Weights of a small GPT-style language model, trained from scratch on English Wikipedia: untied embeddings, normalized queries and keys.
Each number is 500 + 25 x the weight over the matrix's rms, rounded and kept within 0 to 999. Layers, rows and columns count from 0. Numbers have three digits each.

# layer 5 MLP up, 2048x512, rms 0.0925, rows 1455-1561, columns 256-319
494535504494529534450531454533506484497449507459513532511510563494474509554535506472475503509509553513573469477489451440482489506475499483561496494525459476496513520480452528479478520565505486
518485511473533502536502460505481521515477499520487462554486527484476473539494507456477501452485484492511523506497482498499474497514490514505507502514527512487485520526509474501520474497483497
493464469551519542460460521482526504487543513485502519496496477504503503498528507522538536484501484546496528490478456497498518541527491481519506497508536462499502471428516492520478439499493533
486522477489512488541489481460501522509470497479509519473531516516505492504472520527507466520512535499465505502534498474509491540491498459436470497501461494470511519447460500454488513456507483
525482453455481511499515489520494496513479510458489510511475476516543507482503494474510489525514500438498506530435503488480501492526517470514530467490486469506513449486550451464530480534516501
473525510481544509500588513472503507523485508513563494529542522496466492466480545491493518534474556476539484489480547530517501517474521484508514469489473468493464509507487493468477498471459507
529512450524513517535489500500509496536504507470485475496509534497545517527496503516479503479532512507536498518483530505517465509473474480529460559467497469548511516474488499469493489507477531
518516463501499515464480509528504480464548475479506493493475496531517485500516450497504484474538528511492450496478492545506493529499502489523498491507523470512528487569521480504510497505460478
503487532507533533505466440457521474481496471518482465458519503475500462483501501535498426476522465509505526513506484513483489443500484562494473495493504527479516487477497463490516481504473481
504553506527560493505496509480500457488485463537500494529499499508480490552534474476540501452516461489509465519496559484505518490494460485506495507517480490497457475481458465476504510511500512
467495477535470529464459476483523468498515517489497514523500535481484502486456519549532510461493474493496459520491471487518537488490496489502515507584511477514526481503483511506462489451542486
488500498518517496522479487479522496510524471521471490471559516487528469488532528511470532480522492529505487507516468515484513515493522510464496521484519537518545504522492479512533512451500480
478516529478480548502538511539522448517498468475490516500443533500495496492517476512523488489476514503509479443477509534519521495544469535539499487456506502490490502470516518502507443487502545
526530505507516484466506531489503520491483515527477459490506485508504506519508512512485504508506481514500497529508511519517498482548494485504504487481513492546496530488496492521532470510519517
511527530493507561518504524504551488497491456517529522533466534508489484507495488471505517468514480457507523495523535499525502490515505477493506472518479507515503474534458506538514480503487500
465477509485523517474493508514471487531509516528525531454458426504471510523533541526478510505488522488480459514512465560486493551471448502470531459476524480503523420505499516508503537524513486
542502546503511471515492483505481530513475481474519512515497516491500504491521486514563509492480467494454501508489481477516436507519524455524538521493539553484483555515476502525493478503490523
460491504509511523479501490532506542462516464509501502500491518456500462495498471484501500513484510455467498497531522502570515500501489486459493501445504491471512530492520500457455507504495481
474493519508517550497472501525490517460487470482519466447553485500512500498490498492560468510502476517549511476473485511492500555495482503531559516470485512514528505513523528538527521507506492
501479505480458493524467488492513463500491542484491474476499514482520516506516512511520453509478466534499514466475495507507506484516543487470489493507506525481531553499505545499544482496509434
480505507501504494494480496482493486531486482475486478482494510473517492500474475524466480490538477498524492469492506533512513488477460505510518559533496476531511517515448499517483528486454501
481498543478480510470516478521518447522523452470500459486516489531503483498494463518483509493539483509496517475529552489460503503473499485487517486487508526514489463528516492490517469535477518
491531489513466491449542487475490485520511483539481506522507517469493512485492481476476527502473506538520502483496520506507503527531476510485491519486502511492502524537505483515515482484524502
493525533535485537532504445550520454514508525501502532498484482506429554477552501439418439468519521524499450472506481491542508475507479499490503527538513545525533497489472545502509441474472555
520487513470521505506529445532468516497461545516492482493477479488507532512471548518492476480505490478482498509454514492473481482465505490496479502545492494470530510499525483475506486499486495
491474519499479498495534520453515531462499568500466512460521485531425508533521505520522498505546414531491529470480512525526503493505489558478480547495484511533479519468481504459520476500497468
503514567435507474492473507482505524512501521588491498468464505583473497531532490541491528517525503505485504512480456517500461503461510526488534438470509469481525467527477478538482497485523495
472517563496495496480499475533459491501514527521534452489450476540499525505519495507449513503493487525436506492480481547517561483470472486546471546491499488520512516544508533415487461501503522
488507533483474491473505522496439483516506482527475522544486498560500532520507524493486478480473466514510540461489524469549464445485476524518479541507533473510517500493500501509542486539492523
519531486504482479559487503459464513522502484470527529528528556525480535477492508503466471456493466495511520565500464492491528540527499474493495518507490501522492512534487506482444491532450498
524441491495563519563506491500545524512509505497478477470530478573515530525524502454452505500514500499508542452482505524443524519514522503513500467539480540509480506470497500473442456467504485
510505502499462493504531495472489489510479509474494515515484546548509514535520494550507511499514525456483495497527527534518508477491530515531516495466522484470541487501522510516469460470497509
483530479499497489471463490506518539543464461509482495519485515512515487497517480478565490495524485511530508452469483511484469504515484517523488523506510487479497567499512516507533512526467516
502486468510492474510535476487505505528520482550483497476502491503505526444501508547517480483486537485487501492480492497485497521469447503536520501490505498508491502510505507541522531484459488
502573511492496495504487509533513480479512530520520496511495488483482502522504497475506515506464507584445497516534486498469489522470533475503478444481461481515482487486497494484511473525511483
482497517518495460485457519504506499497491507502503503497515469536486450466527492488516467485542517497459510490536525529476486512505551516472455486480496516459527480480528532548447520483503504
482511512464515553461480530533496519487493487538455463494462519522503502515493493501499447477520457462474487520514538497481468508508521461489501482556464471521480519526507475504437492498547495
511505502516473487496523507512472435550513506498499473507541513522540514509518479506490494480481519486537496460488531479512538520481470518497517489509537522501488508498516497503484526513486526
494519489520472513505509499533480502500513426501487476485497467461476530534506504513513519486500507555557549491517486531528497492561463539514477545494494522535506506524466474501562523481506480
472539518562468515505506521563490506507467476495505534505504524505520502511507525466516463485462461507515529489467484499505481542465505473486480469536535488476545542484534501442495508517536466
537547484499525511497493531524519502521509482523521517515448496525448539514510494492524495489500461491531485510475493505461494478479483497494451527495511479494487497497488493505436500476509518
488471499476520498464517463502454467542545499465488523518489456506532496509492519572479494535485530502495488532479456492498490471488541502508501513468506498494488499528481484483511540483519506
498564496454539500500505516497522528524519484514502458515514513510463495510437517489495460458513461515523493463540503498517464438470475515500529501478501537480523509507511464481484513509541469
501508490503480488482502521513502533529496510514540490502516459491488498502501467524498534487486502495491501482450445488496553494507468542497522502517510497498477501507479489486493525521531517
502525500489487505484505461460487461472525443486467507458528484533488505442497477461499519500506491550504547540498502448551445513474496519501487506530500499485518535508522549547496507492508504
485517513497511500516506486452541498485504472482538467519489514492543493517494503486519524521542486487498501485468529473508489497511507483493503527468541497496491512497508434475483483542508513
501468514492510489507502492498488517482567568484474513494454510479537479557507497478532417554482484517520515481548491483497535512513554518489450517492505467511535502490483474447443492491465469
531517510520467486475510478545516511527501483526460508559499523573461552539510544465499514511480498481504459518526545499463484535498479513502532463495514522517468476528459506468486509534500489
485524512474452490513512502477518510478507519461508449501518541541485519504499506505458504486474540494511534477489483486497479506497506534509470508525503529484519510484445522519496474547503495
515538488513528477481490480512484521431521533480493500517508467527508546485519486529497528459480434532534514541492521474492512529506459471483508496538484515538491492506532522501487490490482522
490471524498518519487514468517473477509493487488533511489473499497477532544480564531506498452504479450554522522522482498473536471474508453485500501526510550510524507493507535479483512482518538
493496489491513512475528515542477502474509505498507467511458546505495566525479490536555479499508490490524494502500520474515524503486515485532503522505490500512529486493483484486479495520493499
460511517490513493489495463527503477492536554433500560448510513496497538467465506471478484524506491489504507495513462472517551541509485524549452502503547531543505480542529514527478501489481527
502523517482525526501516505508479550506506461459480498478520512514509503480471504505540492475503494475485545451508536508511454477489504533503474467548457518475538496493537461526545544535517518
470497510490517490461486473494448479456483492526477533518500482511523507485475480490528442495504526495518532546495533495496471529511528502515512479487514485497502534464503519501557480497474485
515535490515490521478532478518501500476486533487498507532524516503520528430449553531491524530532472513553497516550496515473466478489486431480484475484504527497489541545552538470496512504475520
567477462495534508525568481502520537490502522460509504483499491529538495478489528488518509553478522459493543465466584553451511499487514499518473489483478490481515472484506482487516505564467471
473458506461484484472541454505526523476460470532529516445479492470477499516535542525478518475422519535490511483530501514515490478518499453535472451517439482495503500496498442455489529490471519
527477504488464483522499523541506525513475493512490500474525481514483503469465550503517528480505502524501513443525497483547543530519487506420511512505564516513542448527452493529513524542488491
478460515453508479523463473511504545495515501529483485526497510530526491497478531516467507482481478506535498490576485516547464508526553454477459506524523535483505529521495506517495450454528532
515500516522508502521454516522505498505537498487515537506478515491502458523472531512471481496531508463488506512480526451438499453501516501530456486511491483487500493532476541479489481479468534
540503451530501465504503509486505506498479542549461506506494475515531476501499462502495518470461510508483482551545545482480536459526507483512504505467491501484480477463482503525541498505497460
515526527469551553474547493483474514498518483512510472470585452498510488492500457517542480477450470498537473481529486478520475530488508500516475527516543484517518516480517493473530514482482532
552475491492497501498520507495526508520508505520484489505479477495528532518539464535524508488495495494547484512546517520470509504475491490502491490510551520501489513518530512507484458507519514
511490452524501473518526516479479499499437508493554492509505475527535483499528506496540490472489533471458494475490454514467485467513507526521502492500505526503487488542476456482482481513523480
496509461519536510496508515506499545489547498493506516502499502507481528507489507473503496478476513528481513495498503517519483468466488484494493530511500461493506511509505517498458470500479514
529492505469488497495528472502505467472537532482512534480450505492478500479453487487458459497526510484480491487481488489528518491464506441476507484498443508472500522527523531496554482501526488
517528515485543500452511492526468535489484479483485480485509493522499491475456504465475526525509524525493486511461515474492522539491503509489495477508548493457501516497500514502524464495463513
474448477526491497496535473516513488542484510511513496508482465497501510528524528518496470480507509511491511476477510496511484482468524481533510497543497559464515488535520497506495516526486487
489530477544493502500491497519459499493495524481538492526520511524508493501484482484529465511492495493521514448511515497465520503519486483458549531498483529493513482506508513508545507477527488
510510501533526483498522456500485471470526512505512499499471516521508509463500485501485506507524489516500507521506525502461531455513506489489492498477526497459524471493512515496517522500525497
472540487528499458497508515474455504490494460518490444532505503505494467496487469502518492493500479478456487485482499492481547505483498526480461511511504462481488507510507508525538533526501534
491515479537438492554469505543501503483507502445479518487492479498519502510469529483513494466483499529512496474510513506571482477526470517484477518416569498511533481488517479456479457466504547
473471507514488554506436544511513541474526530528473508541523521492535516485487511527522496487519494493513524495473508511448480511463473495493514524496484513516556494462540482472519530501520526
513490481504481471446513502502502478479525478470506499490521516542490495503512495468471447504500509492487484480504523515515508452475488511574492529447504478508496500513523500527482482452451497
500512518453495528473479517487472534502506521463515485541487500491484535481487489466507515484506552480511486511515487508504508485443464509515496525487499487503507507514537541550506487487523519
488529489531479472537480543502489443482513486517489479516504475464502524515468504500535504497494518522537475497469460508480506527465497470484523514493482474475459527479488495465501460437521488
515516489494442517541491489520510491540495504493500505503467440492509552476463491473542497482487512478491511486504493515461447497472487491528512523500474516522513501488474481522549537537443508
478512518487526522486517520488510473528505527463441465496500526509467505475495525494497529504530506466511488495486491512528465499493551498486488451482499503512497522546534494512495460464525488
453489526504535487516561495490498543447501486480531505504532515476517524492477494509468541517467510529463558546516534453529486492464465488471455490557564503512552497488541456481467505505531530
479515478477491526490492476507497487489490500486497507508511435513468488557479488487506549526527520490520509506515464503498488531495509486509554470470510520486501518502528505533509521505523514
519503542502476500461497539485527539490504480466505515523521518519494454504529498500509483476494514497498497521496516474517467466493453514515455494499514514489522494535483507536490442517523496
456511453554467522499542531489491507489478509500504492489485528493516489507515501536496474533494458507504493499556484479512480474449476531459491489514485497492495478534563519525502515498523489
555507504517514466475476558495516500478492501546496487503486484492544521480507471508478512469554472501495477494491483521512512500479492534534515513485496441546509489547501515506510435512491486
492518516507531530518520504524537487466512478474489510492495512490524497438550505539505509520551432438454471490459535492491509542468504490441529499489486548516448496522498530519539537466464460
500529469489487492512496543497499492509455510501456496515482475523505511459516507511490502469521498536470504474455464478487497494443524521510447516475458509529480509526480536515473472516491525
502481519494530496521495510520502516526502449502481516498503520496517504501521518481567460493491497517514497492505530509492480479484482505492508494473514516523482472482489507517530529512546496
482511504501516543549504511476511501477465526513493467533512486458487511517520478489509500508497530511551464505479502524515513522482464496496527488502471499510507505500520540502480509484503535
508526521455509501537463519506471544476519514492508513532536496487505451498553523516580503498495579527521461513525499559496460460503487521512465545477487475531515452513561561492526464478466510
460495536503532532486491521548518507467483516521501521488506505493478524534479597515521484505512456501471469518491544510496494486449541494495515488554496487515514490507524485469490504488430501
463501493481549499480451471449455485461520487499492496499488476489513491523514517541476555486550488493530480522477524522531489515468506503515511511496500502500506489472526481504477478526540453
514501480542483534501514464487456480550477498494542498483498516512489487517531477525529489519474505518457468486506510529498522508523509491506514473543479493522529484445538511517484480506516495
508476531501501499496523530476480515504494508493483496491515518531494460514476508496518491511465516524499508508528483509548482498546525509475532465520495496509542507528485470549497489485506496
516482507502481466558500476548449536536511493479485488503463540498471493502492482494468460477447495478513483486497539480498510480538536472528474511481505486497483455499488519514512536521480503
514486510485523527527505545508514483490522490497483535516493504519524502507530463475524495444542523520529505510532477466480530507466498547553488474569483473492560511470500491488516515539518548
504530518497454519502489471471533530531499537541541491492469489500494507516544511496496494463498456514472462501497500490485509536469503457506509486502515507467489488452504482494514481493505475
509501504465532493469501528493514474518503490482488463500476500503479507504500492503484489526529541552513478541502490463500490488481454502513483485493534536460484504481514506484486497510504494
534511532464497512505519479528530521482475471516496491462529507502512505467552517523509525521506507463485505518473485512532456466454519505498535473541441460515499461485506468482525534556477481
508524520511525484462470510498474461456459534515540494523526532539501463480479479480502477524495493499541471508483495469525452513506513508555513481517509470535524532499504514488500526484515542
496535473464558486481518513445500522423514505508464525493466516478484502498531450499518512453460496493463537507568508480492487495538489545533499530555505474504529522536553489484509518548479491
472468488517503536495469548472515560491524523516481501507512473517451458491465477493485516471471490522465489460495496485475536513499507460510457478506506468473523521509486497479509483525528536
473453536505474508507498502495456467495521521485491458509462485474494473518480488474490533502490521521484518486465514453502486520489545470535511496541488499487511530510524457482539467511516482
501506482504500503506485484497523520488487459504444509525508488478483455477503506464527533533495476513523492498464519495428471515501491481494547501483475560507501485486453513477477508499513473
524488486499481501487500502450516467504453486494464511501509486478526523491507477534513522483513473539517548525524448492485485484501456513508508522460507501506524485509471506515477460515463477
470462515487488483491479489527523514491495522495538475482482516496449491508504535546460498466520450503489523505458480496499502529498475509497500509508501505507544498505538503501491495477510510
494528490516515522476508492491451486526501499524540476511499550479467486520462505515468505484514492538460552464484514552467523502521507544537484532520552481539521508528483492522512477456506524
509539521477488540494535510477504542467516496554466523495520502495514483505504532518482532509476507554514517529499496507459464491494478504483476472493519534445497507526487489501427452546510507
# layer 5 MLP down (transposed), 2048x512, rms 0.0886, rows 1455-1561, columns 256-319
509518499432530476493521506537513523495537518529512456518445529510464540586520499473499457500491490522501508480524502482522518506501522454572467468519508445514487489494443473476474482548505460
502532476527494501505493548511540484479508497502512515505503485499562479492501467467495520538487515476469510470486476534527485483495530472488511506491514504504494492494467525473464489537509504
525506533490523475492522497502475476529490501538513453497546529461515477473483506449496494507481467482476501495487530527488474469479518470476501490504489499489522517484477509409543568511513530
501473493497498505515499493476487505512512444510540477505492516533505515521491506485487496553537524469525521500497468547490490535524496515454464496520467475516484504490460517512501509488453479
496494526489490487540523508528465518489477511515471490507477469539487488475460488466464525515532505552506490519488489498513434480529542454501461527551477517464535537498500511505459499507530464
487471515490541500570504507506537506502522458489535475487449530493494472470462550520485497514494465518493549518504462479494479533504527504526532495499548490545519514506475464541529545478534562
478510484454540501511535478510512504497472509487482552544498474502459466518514547513467479518477490468500497486528467503508483505482492528444517483483505480499508491481523507520509488511464521
521535515479484503521466487505488527530474500457476501485529504500514512484538501482518526544484499523497471556486536517474518514510509527481525492508509515522510446465485498458478514495477484
487530504503500547466531489511446522508501475533521517473499488511466564586482457483540510486454508490521467509537507527512526519500467475457486495496465500548548485471532491510488514469523497
515463462511464526504449529503490532532537496507521493491505504489514536477527499507483451509538473531513451531465495470513522483451514522501450501459462531474444516540536492503488505502499474
443521505492505472522492463507521481515556535490526510494571497486508509504538508521477489520530576494526510504493459512470484464511540480507492520470517536538484514525466488503498499485524479
519512501484470507487539499515511485520473517505506511503474495537495517532477495510485445518530531495539523491462507505514499481494454493518472479478500487450494538472512525474517481527514502
539488495500452519464485533487474484508510454505490495545528529471471496497508509502482489495511515495517548501507528510487546523516522479521558516503553493507548467504493473446480508529490486
517496512492491457528493470525506485486483458538505486512552526515525554485516515517492466537449471503476525490489491523472538473504537526527482500508522445522518486481528539497474504474480500
460565500495499544529459479508482463486485486488564475465507482458490498515488478486490526480495505493487482511497501513482487476462519470491475509507479561528487514470498490507503532541506526
498499531498514512480492478479513452519527520514477485517511530507512478486491521531508510482483489532533496519488479520536502551513483489480495462476485501492505528500452446530444488493519503
498520543515496507458469485490488513507481501507481520504502491522525526526490514523459518517576473496502536492566507491534475517526495470510470481474495545497475593463501543561522456528527520
496426518520456505462458456423485469478453544484511554471537517485476500501509448516544524496510506516533503520514440447502507536522458474459468481466509482492524518486521506500499541541556499
530548502486519525500506507530528512513524458500501517510491516552520518477500461520492484548512505470465521486495530496479504496482506526524494485497525499503503509521463499510522490542491522
484518537517517478507454469523506521476495486474492512547488519486507506532517460493520501527494517495540492519482462449492541490517464505461496482519474540507474492525520529467471502493448518
488482491478522528476468512519472495519517536539442510531553487526538464498498514506505494511537509489504476538526516506542512484519527488518464449505522514479525463496516521482464473511508526
516537491507521500486478521492509485499508510534484517471520539528462492507520513476509467528538485453502523531477501459496500516478481449507524480517503495494519497480586531510493519489490520
507539527516470517475500521513543512508541515510508509521483494499503492500462559517527478538458477460481510497513468468480472513508511503511502502534438460478496525492510476526518493508478493
479481511467506458519495548519511566532490516490432527515452487525474498508518509519515504492502508472448535526513506506506460465486507422515508448505492483528509481524510487495518482523479490
455525481531506546512508520471512499495564539467537518489488500462502527523512480472506524502522496517515509486506551523481473524510524540543527525535432490498501495494473504518501503507467524
482479458528465501460477545524468531483553513491486495511521490495487524540491493528509469503508484507487508453487476525506523502515477510491458525503499525509471445494505466529555505500462485
424518528497481552487492532469582501544500521531528479473523546473487486505506482511500494535462480514509487451465472505507471490481473513502473466495453477473490541518474451518496479490513514
493521508548430531479487520532509501503513524488533484495470484530527506501478501516486520504532536528513486498514463497470498462480501505551471530501491518517485525488462511459478520528514451
512497441505494520478472462529534549477490496492540501486521496478527482513489498453557521529559510520535511475488518535506533515508495496507462575515491587513511522458474468491497477466471564
503471509476525522441522482542525486499518529508523509507489485449542486503489486546527526486493572505474477475551472508527472497497503490487551471500520466473511426501546472516522478485502520
480514475462531471508520519485509521533526518485494500473491489457474500515504462518520483509516466539503511503467556483480530564505510507515476492515508438472458497525489525541474502479501489
498527531503472528530502473525503464533501517467519497476511492446508523413493524476521484491526474511546471504480492506479461519497483490504458513497513468473478502527509534470482566507491542
476500490529530518493538491421543502479496457550483475514469458523516533488523507471493478461497507473502492479467501478491512518551500483520514485450529496476518521488484485475535537514534468
505534552511518559499469506497490481490462495483511485503471520505496485523524469502511512535475477536520494462517526506504502512508558475449495519510499498488504508537494521488479505498492547
528543495462503507541488526476518481484468495463504480511484506464516497482529569515476487539475484512529474508517484517533509481498509478524519538531497476507485478486518538511507465523533485
521529490432503510464477524520465500529532515486519509489524514536486531476484482535493529473486528533496504495510512509532452486479494491446447440496534500506516473499503526495536502476483487
478494513511520507510494504510475477497495535491450487527519489525508500556461490464515492485492517508467473498530552474530506497499482524518506513517507498485515514473512496508534455483478476
484482484509484519518510461536498543508559525524501504460467511514487519522506524470482511522540473455504524487498488529494498499519469504478488493512514542506455508500551510492493499495502486
475493469467502528523529537510507481531503499493528489556472527529460512471520484517521528509514560503540508500533505489509465517494538487483481511536482514489503524506456482466488530511481459
560456457531510537489480529482499527529522534528467527557538505452502512445530490494501487524482508513526499496494555512507507547473517474510534511494454489487515526472520512498532506514508462
528493498498489489481539477479506534488446468518467486498494473459517501484472493529473499522524486530530531467489538472495496494535585480470528525482475526494514558468494508480513504503499496
492481484475502500481521465520499461505509525496536512511486489521512533504478516513497495500515488537499519516498479505484473466505505525512484469548505502464525471469539472490489505500509471
514494434523479513498494504469455485465546486484465511503569519532541469483541501502495468503472470525532489457512524437440504485455482488549503471488494501486493497522550498498497470517517524
498507480479539468541519517551480474512490533526465492479482530553505474480476507508503520501496526508493538518525535513523482495521497497459483522464501499528513514522491514544457520502466513
533491478520499531490451475526543468494513488494490544450505496534494487528519485540483496482520444512545512442462464527461526501504525483510506496558493498546501490450531500514480475537535529
465497509485498524526515465511489514514474503525501532537477462466461493535526492469522512448480500536507499512508520487461502559541499516503527541521453535494496520441446481484476514490462442
488513476497503518502477487558511533468463464529488511550485492484488469507489509508513493451495507524529438495559504499499495517476492521441471463476517457523487471517487463482513542484512484
476513492464515561465552503493456501505547503482447479526473474495549553534457509491480498507450532550498510484521480503552452547511490496456493513533472532475513488556530531522550499495480482
545511477492529508518493506505495520497517481524501552495460484493476493473519509510499493455503472482498483501490549527479526505497478513470529506489472461507505487536512505487537533498481504
500495486463532564526490513545510499548540517499504536492490514522464500490537521494508493502532482511481527487514546488474514555525519502498541487485478512454574521491487480482489538561504504
490530505515497538491521507490498483518485493425489499521464527486514522503460522512494477523523501520520481573546509489489491498535534500517503472504511486464499528475495551518499492493463521
483472486506508551497504476499517492484479488485533487505479503499521479489518489491474514525511496496484491492504481486487535514492494480545482484502497490515495546485542461513444550493512488
510517506502458520496466483481490507474539485531451465530525497524494481545486460490487463520478519546476519515523488484533472502536449468430527487530513502519481505493480511497506544509500505
517529464455489462495503489547478496521530553529543519508506522520473510488536469460485480443470508493477543509488511520459521494487519494467526495495535541552493552464489502475524499484486538
511493497482499495495525533494478506475514463511521435519547463469494519481508485496538527515507515520519544490478447523531476532481527525493482508530492533504489503521499527501483472492524508
512479484537512504540479522501537514452552486446521491525486488428494515526480482534497500491506516492537520514544478500487526518490484491507485469543492472513503515534496493510521492506552487
517479540470499484559513514512476509519480468475514502522479489538495459553504497453521441492509480530451522474453511463509467530496498470504480485512466527509561499497484479486461597453539498
548476467492535476487484524524470497527525462524507487521471496525536496510505536481525511477487546477504508499518545551520460484498570466531462491558457486461524440508459459503525514482491592
544464475520499485544474461501521502529464490464531501537456472456508481487492472530511492572545508490504467499472487521517494497521518523534497542448530499513487545463499511537509524480516542
480480515513531509488463493494508515555473465482500461458519514534522480489518491490491540483497491513560519529534512408491495469522564452496501479501502476506503543467479488524514440489552536
468481492463431473502503505498545479463559516516533500499499517501468463520499482509498444561462477491539481493482542518542476500560473501485453486506487507530551489506559483516473501480522547
491470547503479500488448449452530471512476508480523473513430530509469553504544471503517518491511505486516501470546514518523497478508477522509505505509540437532476471499490520512527507553507503
463474532547476479509467444566534497561543496525487505489511536466534493450490521513480460532478536500478496502473510491527521518523488499534560500497504532473477523513525514458523490476449489
496470566506510465519437537513471485496530480481537517513512474499523519461480527467476543529527502528519545466479491517500560513513503502522488508518474470460493511447511492510484486498482466
499522473480513477521529559460495529461519528471546502472502487506517501503506491527507456509505528437505442555517509515513488516481472479467525480513526490507501519532501493501497502504495448
512509544508474503559481520477533482519534475498501478527470516504502466492549522508463472533528471479509499488484496504506500531539458516540521505472500504481470520538480506532513519501469507
517526537488469466499523476458503494472503475547517484478452529451500491488471493545484524513520456481483496504480533535531465510482505502490486475486548494500453444507477481499511507522506500
489474530508493538532510478490496492469492534508503541525518505548491511506488483488473485551506507476485497502518456532491482463504488489515480525493526506514488481515498469478500502506479519
531499505526500517481495478487500490524514537495529494484495518483482471465508490529477552453482501509478513501492499488509514525513483478500483508449473430560502522440514478511492498498487517
547448518454476486481446521445509489508524542495441477494505494483533493547530448518472483502478520502506480479508507467555474518497487530516499461496486460502489476496517430478513511488475535
473543507502491468495521489495499511499491509522448517475486471474505481481478500521530502473497488467478516509506515528486538535483476507507492497491505521501487498496523492465491491488495453
537486474492526502531500489521540453524511484476529557474520523538510515488531509516497492460500507504512507515492508482495489504506497491512478502467517482515497502474477478488478494486504499
529463518503484478517459558534553508484523504495487498489541496500487508514532488490543526527499502514461495454574520466499480443529505498497466480526509450521476521471498492501506470517507532
469463479469477500474553470552484531482501474515463522481460493494524475526509471508488469517485519479490458454519532537523538467540486465509539494484529505553508511458499492486519492510455518
524534505526443489484482563508482489476483481533505482489477547492454495512540491476495478501477489495520488479505528507480519469507419574560533468469507499471485490463506563466532485508556526
491516517483491508494498461507516494536498491466524484482532502526493530513461521517527510494459555516508531488522470529491537503470490482502447517493474471503474480515520506535545462516502497
499466463509485499506508472453493546508514489519510463473513485506523474489506497504497503482483538501460496513486510482490506510497464517481473465509501459540484503502529495514543535541486501
511511501526479488506517500492517479524525481488502509455505498478534518526480484514533499465479516491469527483440448493414516452530489505511488467489500494491529498513519475496516511493456544
513485506469500521531537460458487518487479504511479514521500516525513520498484515442494489511486533498532465436531522463502505475468462490535476539520478489521503523473496511492479505481458507
458481567477488532465494514498486513487490496488520479476423447492524512528451486532504509453478514519446510480495531427490491470492486512506529489514557584488514446500489475523499501517558515
515492453507486486489516503463515499507498490538449518504538514529476478450502516521468467525499485454462475500485505492515539487480497515535477466469466525491511461474491524534452499509496511
468512475510508503507499507557494513519494492525472500458481526488514477478538492504512539458475506475490516487493468500501447537489453523536484520516475527484469434490480492549535546473548502
529493481540503505513521523496491485530462502515490506537490483479491497511506499482516479489481498464494523527478526484506533502496524506548495535528524498487435525465473496514506473506499497
528494491513476482476502500491504471495529509462520524490505483502511508441491492436494480525493471448521512507526433524506487485528513495458473484509518498443480503491517491485514485520509490
489449561474459448509499528517506500518532524539491523454546536514500515490488522507505471493464536511482493506522517466506516530475469447517518482489451540492539478551497533528472449491452490
504524485511474471456511527509450479480519533485461501519513495458560513513486498504460489526551528484578465511473484505504482454500520489503459492511489511512504475488521524514468519536463465
480469483471463493515515544556537514499501508451493495486515482490478487480498531473520490483509478488518491539476479500492460485546493556542443494464492547461525461522476494533539503498515474
516468538492479483510520498516499519502518468526504502517500516536542499507483558507480495502490499474480516495503464521476490468512502480504497549489520489517499476503517465518538495524490482
493540525481462519507463498486529483444519502482489521547523497526504507484504465492470516537514556508511430510546493548502497507479495508497474453512511531512499451497514544464531492469499490
458474492547563498512522504509499481527481526482498487532513524432467496528507455493534510504535470494494479478511493516528482471535494504520478501532537521472480565542538541490516520515496505
505522477502521510543501518497482524506496497514506498513522498542505451511513516476488511529442485509494486518457470488521519497461505545475486502501530475486507509515498517527513484512484486
547494536489527557512522489513492487526474509540502523520527516503481541542487508433470478485566471529515454512482522512487506521529487486512494473490550514470500480463490481539467488477523501
530536486492489510469510502493532497516545494443554454487531490444498505497511506505479518520542440477511535506512521489439497513501476542498517482503498536536491481570495514535504488498498512
504493465490484470502494502511505529474479503485464547481458499488523481520453510531531505516499518538499512490488500493466484538533498451439513513455511530552528468469471457500462515532484495
490467567476493508468476493487517513533509519537488523486499482503492504515491463535478496472475464500532502520537445494498517479500502507505475472464509526525513531496515494484492497467539488
466532518517502483482482470504495461479524500493504478524446516476527527481525513500528556494514531498539466514500450472515479489482530499492469518494475492449536479504522513490525549464465539
482542493505532477509491496496478499503500489508495510519508539457494509558524523530484493514474501493478498505488492504520514481467527516454528490519526484538488488516469478539467560483541498
486478478529475472488499537492504493453491529458516486507532494520537512500486491510465535447509530510477533547454499508501512513504482487482514510455512525509486471501501517510531461468522531
501440539499511541523455469484549532523498511474510494514454514465505516511501502501506502497485479464487490490464464467489481524555516464499502478458501510480468477502489513527487499534516479
516499502493511502465435519494523518456490453530481468478506489506484504507509473489454511541512484470496481515532520520511532497474521495424496473487556501512487482465480509509502489488495548
476494557497501493523517534490507512514503489484548534471500523510488477516504505490569528510483488485457521480443480501517574513493491481527520511494474520503475484560519480536456492491482484
505541488501498478493515496516510498536496519493459519512463495504498491502468465490508484489499473524484492510536493478515482509509482484527492477506483486472538519533494482515533500486528468
450496512548496518506449521487485541466457524544544532499499509488504541517489517498474524508516510497486487472507511493534490470470481527517543465512449510490519487476464484477496474488479522
517500543480535503513523484508484480505532482531523476509506503524466481486518519486493518480506515477475499438497484525546544533501503520532489493491509492531512490547478474518515532504499524
505538497539515467469502494472473519513483465495499501514531520488464513490485501476502499504470510515517489500530518481544500481450491472459501441491496484481511510510520483526523521515530510
523482488512526491527478576512499533473508497508447528484496477490518490465555492528515491497498456521470505474503530481470509528521458488514519514515495477481463528549514499502507520506514511
492513499525500491456480484526501498569517502471517518505564507517485464487515489531454497533504534503510480512477492551467538508453516515503531474511528521454503492529515513518505469447472515